From a checkpoint of a small transformer trained on Wikipedia: untied embeddings, a variant of Muon for these matrices.
Each number is 500 + 25 x the weight over its row's rms, rounded and kept within 0 to 999. Layers, rows and columns count from 0. Numbers have three digits each. The size before them is the row's rms in percent of the matrix's.

# v: layer 11 attention value, 192x192, rms 0.0929, rows 106-137, columns 96-191
# o: layer 11 attention output (transposed), 192x192, rms 0.0704, rows 106-137, columns 96-191
v106 089:473464484498496475481477527470516485479526553501472496497549518492493459475543537504541539447492492518493479453436484470491482503527482557521552499497465527530494509501514526530554482516482481521492504494488514497516493500505490520476507499502511493551507471516435512499497556522524494529
o106 092:488437478526487554482475576434460522498526495477507499493506521501475528472541491495521472498482522513477508512439502517508515534506476527476513499462532486497530497485485482489528509526475532513490541486514496530535516513513504510513489503455538538494464482524488533498466563459510487473
v107 088:545469491525475515518467508517486518480488510508492462500494508508557492458486529498492514486547487484477508499556531492491452514450484456500496534489490534525531465516484492511516490476515492489521519528497486450493506493484482461497499545515475491497479491507523485495482495536501467523
o107 102:543465468501488497554531457518457504521465474510452473558509493515523490473499525498501488526480514487514529507483461533469482511538521516532474532512514516421487492523451492515529504500489470517517514528543516487501469485488500499540494509502503477535456477485498519439521463494481477488
v108 110:438505490500549492470456484580489498484512448542542502489499512491467517511482477493464518508484478490527483522542492503513455491473515491486536489492500522510550486526497517520498510527501498507489499524520510500502466456551529510504516516453521526511521500508510535480502517469493525460
o108 120:464509482480482475480509467527543476526498511498510499490524554502487484475488512487482446448468477494511510532525438493528484509473447510497492551487531485509497490473523459534531514516535543480528504500529503510452450519466518524512498502477480488545503486491472508475489531478502531474
v109 089:494463528512507536515523534469503495514559482481488518492489502503478504484507500470542552480491500481498464505455501503497466549491476479508534526562503496485537507505524507515500490459472476501511551497463476495514483498483479503495505515546511483558490487463495508450501492525478495509
o109 093:488481521496519515482512513451486552515546500491511529493487511485483490492511504504486538498524521452495526496470503464522499521511457517490526505560500501476510510536525503467502502447494461501471535506491492500503485494533495472457483478534521492533498502512488484528539524530465509495
v110 098:491468500498529496498477465468500515508523526461477538460503433528482525518494502490480484508536521461490476476483476498491474514543479534496501500470523491518462493480524498503470448486463494540491519497455516483483503521507538543490509478469483514506494491511471513514519505482497525521
o110 113:494497501502499541516480560468470543480535486495534512484486504497511489524498469482517493549500526509471517486494517515487489459529522451494458497460504533516495489503482501472469479513517533573516513549508473500551493515481512508500502513482514538479540510509455517517509473481521510489
v111 100:511508541521542483484484485496472477491504554531496514504519485480515503515516504543531516510463540459497534516450476492552470530542522519510515429527518479515510504529501503502486481517514527545473513472470537504529517494522470519511480469501504510486507533490472489501519467506512519474
o111 114:465537477509512495492485484526496490481535473508547501472469476437485549514502469489511523495478462469488492516498505546492502556507482513495472483509468501494535510505506483484495488549485498498503505490496518457490491478527529486535466498488494515459539514520463514477482467508514509487
v112 096:508483508525497502457518533510479494545433535527511493501540530477491504524484568480537484487498538503534495489494512481472535504509532500500472505494498475472485497504524488493515494465473425531511444506572476497490469464461498529463479509525502462514469486475519487484487508496502529484
o112 104:483460512426518448490505535460528482530527515523493459537488480491472494529493532504494495516513495518482480479459553510496538524481485508487502504485460482486506493506525512492506456498473477530546503526479466509527495493534496486490507485528525500513450531492526479498511560478494473541
v113 088:489480484509495525496480525487489495542497498507516519502564440518485460477490538506520477514476454499508540469488515488510467465535509520516505509480474500478476518497503499506483519518472482510505493478465506510454476492498511531478530525520522504535477506494492526508573472531502533463
o113 098:484464510513436525482473489517433515469539536468538514489518478524513513514489501512498457531467500508509507506487510477464504507529508479535501514509472557516495514503486469562498505479562442565496491528553493519488446489540522492490507445527546492470532513497520511515533485512498484488
v114 097:522461505468480493459480495472494493485475527513452505516511539490493463477498517510498502473483469511500456499437471540505503474510504480532529514487507520501514506503520500524488446518506485493476498481511512463454518511462490474453519473470485520511462524537514529496480443436544511486
o114 112:478464489531445493472482493458541466491521469479495525495534492507505496509513509472482513497491527497459463516514483520500529502544501458505517499513505498540503472468456505526529518513497501503457502491468502466519520492451476493473532534481484519499519486502520503483565511464558537470
v115 095:551477509487527520528510496469483447518477508487495511441471523436513490515514493501547535522510483478482487467534502492534516506527420498512469511496494478492496512445461495495505530508472501517501493495498514547511516497520441510511495506465507513493527498513493465517501469495519505559
o115 105:526517504555521515472498494492532507512476503483468479460511498455506524510493490536543489517533488505538511486519508495491501536519540462476522471522541484494542540523492529467499508483496528538424539490478519496538513487496497522487503509509535467478472503518449513504501519517523550515
v116 096:480520486479482505536456464513502519531452503460458515492514518517496520435506512480469498461491521504499493455524538542495508527466512478497535484474512512513500500519502449514533479473521488450508478499484497495515527510522483475529529511489490511498503535533543509527459494497497515500
o116 103:516529510488481481507519475476466515477488498493486522501527543506546495503506483497498530483504465523554508441539502505489530507499549473514510479481502533481484498494443514504531476511514503485516531495459506498492484466513500535529533471454491507488483535488523489476500460477513493489
v117 092:489523516501529513504476488518501482514455512492510493450497478499515474482481542546486498477531522486511505497493486522494514512530522467515537472529483495492535482517520531527491529509507493509451503480507481506480500474534442568489515487461523481523524536463532485508498516509426481489
o117 098:517546479491497494487474487496481470449511502471528495458498478469506551522479482497507514485515522497552490519440529549523487523512501479534523539498457473557503484470565510506471475494541487485463515534488490520453523507519457526490459481525511493512482476511512501467485528504525471520
v118 080:532486482483482492487481493463539548480523503445486467519484518525563483480521531497521499494476503519517527459502502467489494581484474493556475502467524511466466507532508450500499527509525476499495513471498494478531443510473496547525505481470484513503497548466504509481518481495472503494
o118 086:511518497487491507508562484496445534475505504428473485487487470498527498511537485524529531547522478521529486524478511541502519530529471494482502472488521528477466491506530525480501483499482416516507481488480473514506494505529436501517493485485496513506504519507507472486501493473514484560
v119 105:479526530467478502497513463498488524527494511511519532516479494498533493503486542509518514490455502494507506503530510539448527506495499477514513465528475488529530509558554482500471450476490443557492544532481510507499505496510504508470494524524468480508449534505497500515463442498470469491
o119 116:524522471493506501513515497486452504473543513470496512504475497500519538507469541486506515532469509467464521509475510467500535527508475529510487524511461470479536497519522476486495462491484426539509541552512513502533559523506511493463486530518495504530532498470518494473518509512512491466
v120 098:526502489446472484539512522456497530528487477517527480549531476483555492481503464510552460483497470469529495484509517448445523552509494494527482529492471513481527550486526494521485487488512481485507461463488483448490523487471508485509468471545532522495465459512468503463509492507505477510
o120 102:462503510519480467488518511505505507520484508508504464545488464510527483515536526520496463482484487461478500499531491456496499512545502500508510490495474502456478477500458511507483474485478503509516468493462514498485440471477542452484546500514478516492526514478485490530552510504479480535
v121 095:497484517526495505512500506506476508446519507512522502494515459497528481512510483521483494473496535454509547498509493547530470534502505514459498490538492515514559519494528513519494478502522484498476531551464456539538518524499477490517491505486487490550491473465471449467511540516535469534
o121 103:519504504443519504509483513491504496469479495465552448535462511501499506490476474529481469502503516512517526506496506504514508504488519502474480505503497451478535559517529486501528480508529491492472506499520448484480504509497495468507504515503507480568518525503483497473529491506486498508
v122 094:516543473482489483483511466489492543461467484497507497513510535505469474540500499472460499518499479523503486529504491494513482454462488503485506481471567500533450539482539514473484491561476504483469519508490486520533496503515499493527506459475513490549477467491494503484475473453511493498
o122 111:509526485485471516518497448491513502459503495497457510491529489497464518474450514462515474508485490522451472528508444477504518494467493493479478481493539467511476504498530509480550479534483526503533527524507476521537486490474504504537534496513480506535512495511502520483519529472538511482
v123 096:528508541489495512498502464499534514501512479515508485490503552492531518489523501469477537531512519515524484495472533487494535470536494510532529485486532487473486497546468485524529544465464461485505472502568509514551518471501460520500511505464450476491531477523528492517524530503501523545
o123 108:517457521472507473524450424465524527516518508495508525481548492453488514469524478514507529518537512503497530468493475484524506515527497511519536505496506476432504496495514499482508497493465499516492524511456502524510520491536471549450499490525515523527456454511506479486492491488501520500
v124 099:422481508547509522520510530466535497482509528469521503479472439485478472499522471495511533514487480500449522477537542469521500493505511526531458509514477524534511532498487497498483544532494528525468508456525533498534523543522511510503508503529515499514539493468478503458504495561470465488
o124 110:480503555504502523525489546548512512498502572459523517487533498490463532496496531510520489503526479474507510517520526504527467473486479518523516500539477540538517549504493473472486519511509503519489511538497536500501485518529496526557504484503524447464526469507456509466499494488477458456
v125 093:497477508522523479470538469529477464464477496537556500473520534538502496527541543518501522512461493500483558492493512517531501484500488514515491473521500485500513502514510464522462544549501517547474494485494497538480511466532483457475541492478494487567456497506473450530506482513483521491
o125 106:503488518523481469518456513523484478466494488503526508480521509516458519489515519492484493496491488486517510529468497480463503526514475526539464487493495489564508514462569520487495476543485517502469521508515469526484512522505489483469479447513540508533448540524493520493524500509486515443
v126 100:500487525508529504522476509497495514503493478475521498489491497495515410497513509490475503496515464469482477494490494498515487516492478516549467510495462511559479490503529498464480525511517497528521494500498456518505532474537476523477508500495496456510523546498491477495521529502469437524
o126 109:512486513493482527495473527512527511535483511451525486478497505498445493533515456506504479541472503512518440522501522498483458498458472503475497506494501474524512470536573526465520558490527482510490477506514535528519492515495524496505492507522465494504487491532463515467534494520501461529
v127 090:498499480489477516514530497490512497552472458467496479503528475489471478455545515503498477501469525565476498486481492525483476498520484492464513537541539523491465471450518484533521485496497504567481502522508479523519508502516494525466479508516487493533521499472490533519470509501485499476
o127 098:491537531493478530500494485465508499464531517497483532481509519486469500529492486507479503486488458416486521490503510469491510521481444497482508501493561521555519495501577513489522517510556480539467480495472496461514512496524545530487534489475527509477493537474502507558514530502493487479
v128 098:429509487484453475522476500514507463478495507491484479494514473469528505495501492484521498490513493478508526489464539501472486484488534464476504528495446508489533537484506500499518504504479502573535536515504521463495495467508489510522509521454512502520482498524467466491485482501535453488
o128 105:533457471525521496523463521499487519471464499506516459512534475519515541531494463526470461451472510451492495485480522510542498491486527487464500523461502496525517477480479514547501501488455505519506526532527474493531518506507485525517492578482505491529477535492485501531531493544473504504
v129 093:536526466480508513487520469490504501472525542496510472480466482496491510505480475531512497544508516517479506547497494549456492454479539472488515536474544521510465507515474460467485495508490494496468448513494539504520505537526521514514480510493482501499460495527525492558488521482476507498
o129 108:513509512541484468504514463502511500470527461489498501481487545507478485503457457504478543522530456498495507509506496522464500469473528493498467505476528491476486488497442481500535466466454506478499511531498523507511534551462505502523482521459509503532498473505560499473483519471525508503
v130 094:497517493541523491457433507480538545518486461527542503486497496529488522507529528477498496512490475540495514450491525487481500491494531520480488486476497489517524472529525491522526565462476499513484483501521458493508532504488502485493520535524488480493515475481538509464501482523511465493
o130 106:496438517491493526518497506542544466528515519470497496518465458522502479491543497540492524503494497547480530491466512512475516525480514536551477535506492476516541472504544470501545553495545513515530516514514488513468501500519478509523492509510506465479465462482546459477512468499523483552
v131 098:524541473526484520467493514544502516506482518499569539484469476471488527469461545534485495527520511477494502540501513514500489528500483538516513476469540530481559500499443517526479498528500482496533529512474462525498513486527501464528452486457502518492511472499503505501498472532540516508
o131 109:510520479528491524467478498538495477492497487482541499525509513459522489488483494486475494501458499513518500517512475497532511520472526509515458443508456492517504493487453476481490515521510487516487524499510461550459488496502469521466501495490529479481497474469538489475500472541501556445
v132 094:527535564498499518485496501543484491507524447497524565470496534480452499453471517508486476503501472449513527455503463503508510500463540492514524438508500472483535506513503522515492490480482486485492525486501498518498504511533454501510519491475514502536502509523517489503466514477485502486
o132 103:506501507442488477504495494552495477487504499489512543504465520476497508446464516457503486469499482516501454491505500489508533522527483523512500521533464501507490500484508503509460487421506506470488515520497502520492477524475513521494477503511521526538495503506495463452510518518511539532
v133 091:492501504500470531491554514518522483487515542524518503496523528489481507461476532426489506514518490517531512458488490497495541518474489475530498503485523500532526512524495523431526458488495486496559510541471497487526493499481517474497539544478483530498473511524537493505507508570502488477
o133 097:525506514472482503478523530498492513475495536478503532507538471508494499475464490503511545475499487552539524477495521499448559530523487464478459517497503521429495521555455467514542502468446469445537480476523460479450520495476524508496504508480506488540468501488510470504486490558456509449
v134 095:540501517491501493506505512484520520498533474514471489510507524530505517495488485505494470516513469467512491446468531453510541515498508495481471484535527434479450462437494451476462505487497524472485491522490526467488525464519468470501500477508496521451507495484520474496496478493496518550
o134 104:524522524442518468497475496459525497487478507499485503458526459500535522487542497475483554508532485521510455488491507493510498486551474486513504492541528521473495491498479538500487480476503526489482467506517499473485483458510484531440502480530492486418523475508516478521516476527520499571
v135 100:530500499518509528526490510510480500458506569511505527509473437489504465544459453476546485528497570480538549525479508491539485466504512527515493499480488498498495489486468523505487491503503517493495487489481449543521484498487494487518478479539520499491499530472468505468517501495554550512
o135 108:526474514499507487495455478496515495488514522488561459490458482501461490522476516506512472504496524515480537541507516486522463526495544479472486497527491482509461504506524472493530505551498519501552442520494494480476490489520515479543498518529491458489525513506521504478483483493501533456
v136 095:471499539507478499516528457510518451468495448509493486481448473506507510509440517516488522491507484487469530500494519507549495478464486500514487511493495485513518475505493530515503525520500489555474495487505516470531497508467483473515540539525512504488545503507487524484487452504465550503
o136 106:498494564537467515470519522508507494508495468491485506452522484560495502464488503504471528474531477468472509509529482536506474512468539549535493506478445481519440487505514520511467544513483528511465487512489490491481506535469434528519507521529520505491515507475449465469527506466472469478
v137 095:519525498489550496495521465521452498489505513504510550465496465485505519482470503490486504509527504479496484490484533493519456490467520500499484492522512493511476512507505509501463509532523536441451536496448487550505536522549486489498529446543482516536499493484486491486508511457499534472
o137 103:470507508490523506502499470489504484470492493482528496506461502527541501521483479479481502522529477524447488499468498471474447513503471488508483493500493486537523488490533507455498501525530523444505499513493498548521505467490494511533522476537487494487563487494524515469489506530510497480